From a checkpoint of a small transformer trained on Wikipedia.
Architecture: LayerNorm before each block, learned positions, no biases in attention or MLP, tied embeddings.
Each number is 500 + 50 x the weight over its row's rms, rounded and kept within 0 to 999. Layers, rows and columns count from 0. Numbers have three digits each. The size before them is the row's rms in percent of the matrix's.

# layer 2 attention key, 384x384, rms 0.128, rows 267-281, columns 192-383
099:475479401505536557552461563472569493543504454549605529454512485518446430611580405546504505488508552504417446531494472530510637449493482495566533483451470502562587433458483544534489544379565487460430563473448448491543476550611510539532543496479450556486530427583500517477495560513562477483492379458492480515444430512613484499462557556459408522505583528463531488445488477638539485479399562532597398560492541490529497499413536536533466549517478511363468502508411545514494514539494470440534617411427521609515496426559402535538409518468491518400458507508533434481550474454518520473
088:508580434491593479542578544534439549428581527456489455481520474485494475499447527459472441367446510372503551516495495590506486479575554493552615454435461551513550472550578563599502543557493513511457522484592479361488477424503496483493484520542488467580552523526557416483470555521460507467485592532576499377493536539547496463501477467509359527525432496538522464463466511452502486552470444507560540507523504540427551470593426579464531492488407532391538455558529520511567483485548490443532446543519441530490446507531465506472417478472413481452558556420454510563418494451577475554
090:510458442477513542480502489477548462469536439572444522548415558498477600537583466391464448523557452519463487485498494539501464535611473481548584496430414359490497462439505532509457431452440537453539464497369550359533510583529460545430536476467536507523526518421527433517469478556459526526494484490568453539572497681515511514497525466502526524442506537531466435427523463496484455372554513521608494521430585492502500520429505494522577527429493585472525517522537478472525470485535465420487509443522488519561557545581513563509466540505451495482592510452434498425604573497506605467
096:499472538490368456447562477520469521532424483509478466494536540479551454452449439530387446527445537447498550552468496525446472469503560527489499471455494494564469527541591534460484490548613605503504473671458478492600463474482475491511594441486549473506470442540589454483523531488464491537418572453451438531501428462496469466473458595563454489448526568548534563517457589502503547480499617575432517542474522538480506502500544461449424546476545492484484503473418524487495528424448436528482459477466526458500445519534538422473525569495458512473590425443445523524530414471486471529
089:503503524525497464487585536513629529555588449482530502501504582558497517560483531498469509436523462445530427566491532487473468460475449482620468473551473525432503446539567401607495552410580477431469474520496480367530571569492488464443472489493531502537539340591531566536496580489483536487377465471478494509524431526424422453423512493514521592585533539407480581511510508486484568460439538476525546537500531566415487426471535478418636617445463553512465531456460546483552495557450394479423565474494529373501542525500452373517467493467504555540474520450514554447519480553487332510
091:457511545543524502542520357571512513414468413487513447554570427416455464507434528541524520604340376500576557502479373488416424484506501512531516488543533485526521568468584513397497457590573520527486570480430512465516552526539505412365502494492484532372542507590504477483472532599496464488496531523534451515469508481482498538426499487543546474500536530572562449446487507501539449508480565527421528552500498534474488601485499511457487477396482527509430514460570518422478562503441505550442530469481455502462548557522571608518549524491526529444476429489523555586515556462534477505
094:514538567445419484487461464491515525520515459543519376500511454488492605472490525487442587474554481505505441413511466427481439438496441512413536521516491564410492480490376435475482396536525523521519514454562505486494516547520541513556495486535519576481538564393494444527495524508608501490481509470530519513464504584504458448539453501484563511452502511513497510448485585567473556467496431523560408465497548502518608519454451511512567527559495538547584508500485565457482564466473387544511611511443509533528482484461574564452515531512486493507496561504535509568510452519521462511
093:542506447478403505488567498444482614502486490536525577498625393536485575453472531564646569482419581511511489465542429487466465524485457484552417463496546517467399494435542570462508546516483426534511549518462474478487573490498475594492498454563460461461557394380507472435492579461500417435481431455518455499478494479359592566464425405497633456546530483456546560490537431539495544546520494542537485548488504490458500524551516560601469495458539435531525464542532525540426517524523432585480553625475530501547474574552512432463529583476427467491548473482517536475422471501543547560
096:542579530498501499530453511577527506551582498434505481492518423470487530440570490526426533556403538440475478580496423462453495589497376553594490511422554548496607441503381426449539518511513549529550446411505543546537437499530475516428520555501442525507552478480526498577448474450465474551567478515453558502475564416580437489418435569428480530547478501556429430462441560522501464482468537520414507487432497505464458569421461529475413459549539468586526487497411458542414503565455540440548548476439434572592609557526489468483473541504515420498472454568481455615441557462531542401
098:416472462533538489491425461595521573491439444519476495439509409496482507435514479540393499509418441507578535562396498569521497465508475442492422487532454583554544453442579622497452494534495511446480512452453495475466501454458502524478542498457518446547487515555476626511492429419429545564522460601479455519536501555446505534541392483567481488541588462481579522462573512564506493581488502498479519472476561441568542659523484407480405440540526530501529476507493540572553500568523496461525467420485439504565470555571454509644479522559454468503511451482498464502528583582548490526
090:495416634519435538506573608526439418447537497519609493489554509570550553516534519489461461439509478584422481414448506539523428479497490476560549496535492488447596578552438449577479498463557552473530573482499440484468497554495514551481539500439465525421470442474568479526496552554483527585458515483481516453439478584564483517547453528561516501531422424455378518487482444434583510544378483513498507500500512466484592566529506557506533534526553444483407514485435423551522483432507550514517584524545465431477617544494564537502512556473465550525525513525421509480509582589464567524
085:499543475526531521490524490575488576470483578571530545484529560441548468422561491424488563498404506584526481490575577551543490507472494471464510512501459499531501517556498522540444584537439542521463415502510447472509557503527474543484505516485442439523497506601521565549469464385554618490486417490564447519527519448512489387583520466442535516592465464453476506578442552501483505624554563485500573443460384455565451469455494499429470569500453443517532525510502519507457370538508529530473461496517477470440481442488499468450375554434536545562547533520488486376525515544446504523
086:522443526528469423541503521616496499468436463485477398578466554574528567537420433497577387484427522460487451488440555486476558498442499509503511475541477450556416499513545553523470569485485410490586532496452518495451491430516504469463469526472580556421543490382548498570579478471440501473474564625485593484555457541404478531516535529514480504470554498613456457463549495573497479567555422563483532402496518483479444518465451415611549488503503453456521448517530483444472416509573517562457484482479566513531411497410517590446583541503484582523530547580524529530436447533480482476
099:513549497435540546469634533548505508470475512517460682494490516504589448517514473473511522493510501588539386494461460453470597469479511505580470584497457508448473472542442443470542482507552463426499540499437568461404533450409463474572541418507422523510529564422561414473523519423513493384574430537476482528515518496523504452536481476611457488608468523465452521467459542537405440609406530464615481433514454522516549495484489511492509506501507473421511532477517415490505629539519482464550546514526456475513501509518546544529518442581536364518458510557502489417575524525513416463
092:453495517425463494474514546474414512510424516495538463506493533434517601584542454447516504497414566553479450474474565516553506525482560442489514533338510613519571400432533521523619455532512580469487406601511444430588443480584491417516521495451571460445530467508569511501497540428524500471492492493464451481492506333503516462562493412449467540546533495508369577500487464432462467603535563422508528530483537515478485481571527560564553500412507418499489554553599488521442561598585504518566454482533529532479426498558555469505520509424520444480500452477517500454447395469517546501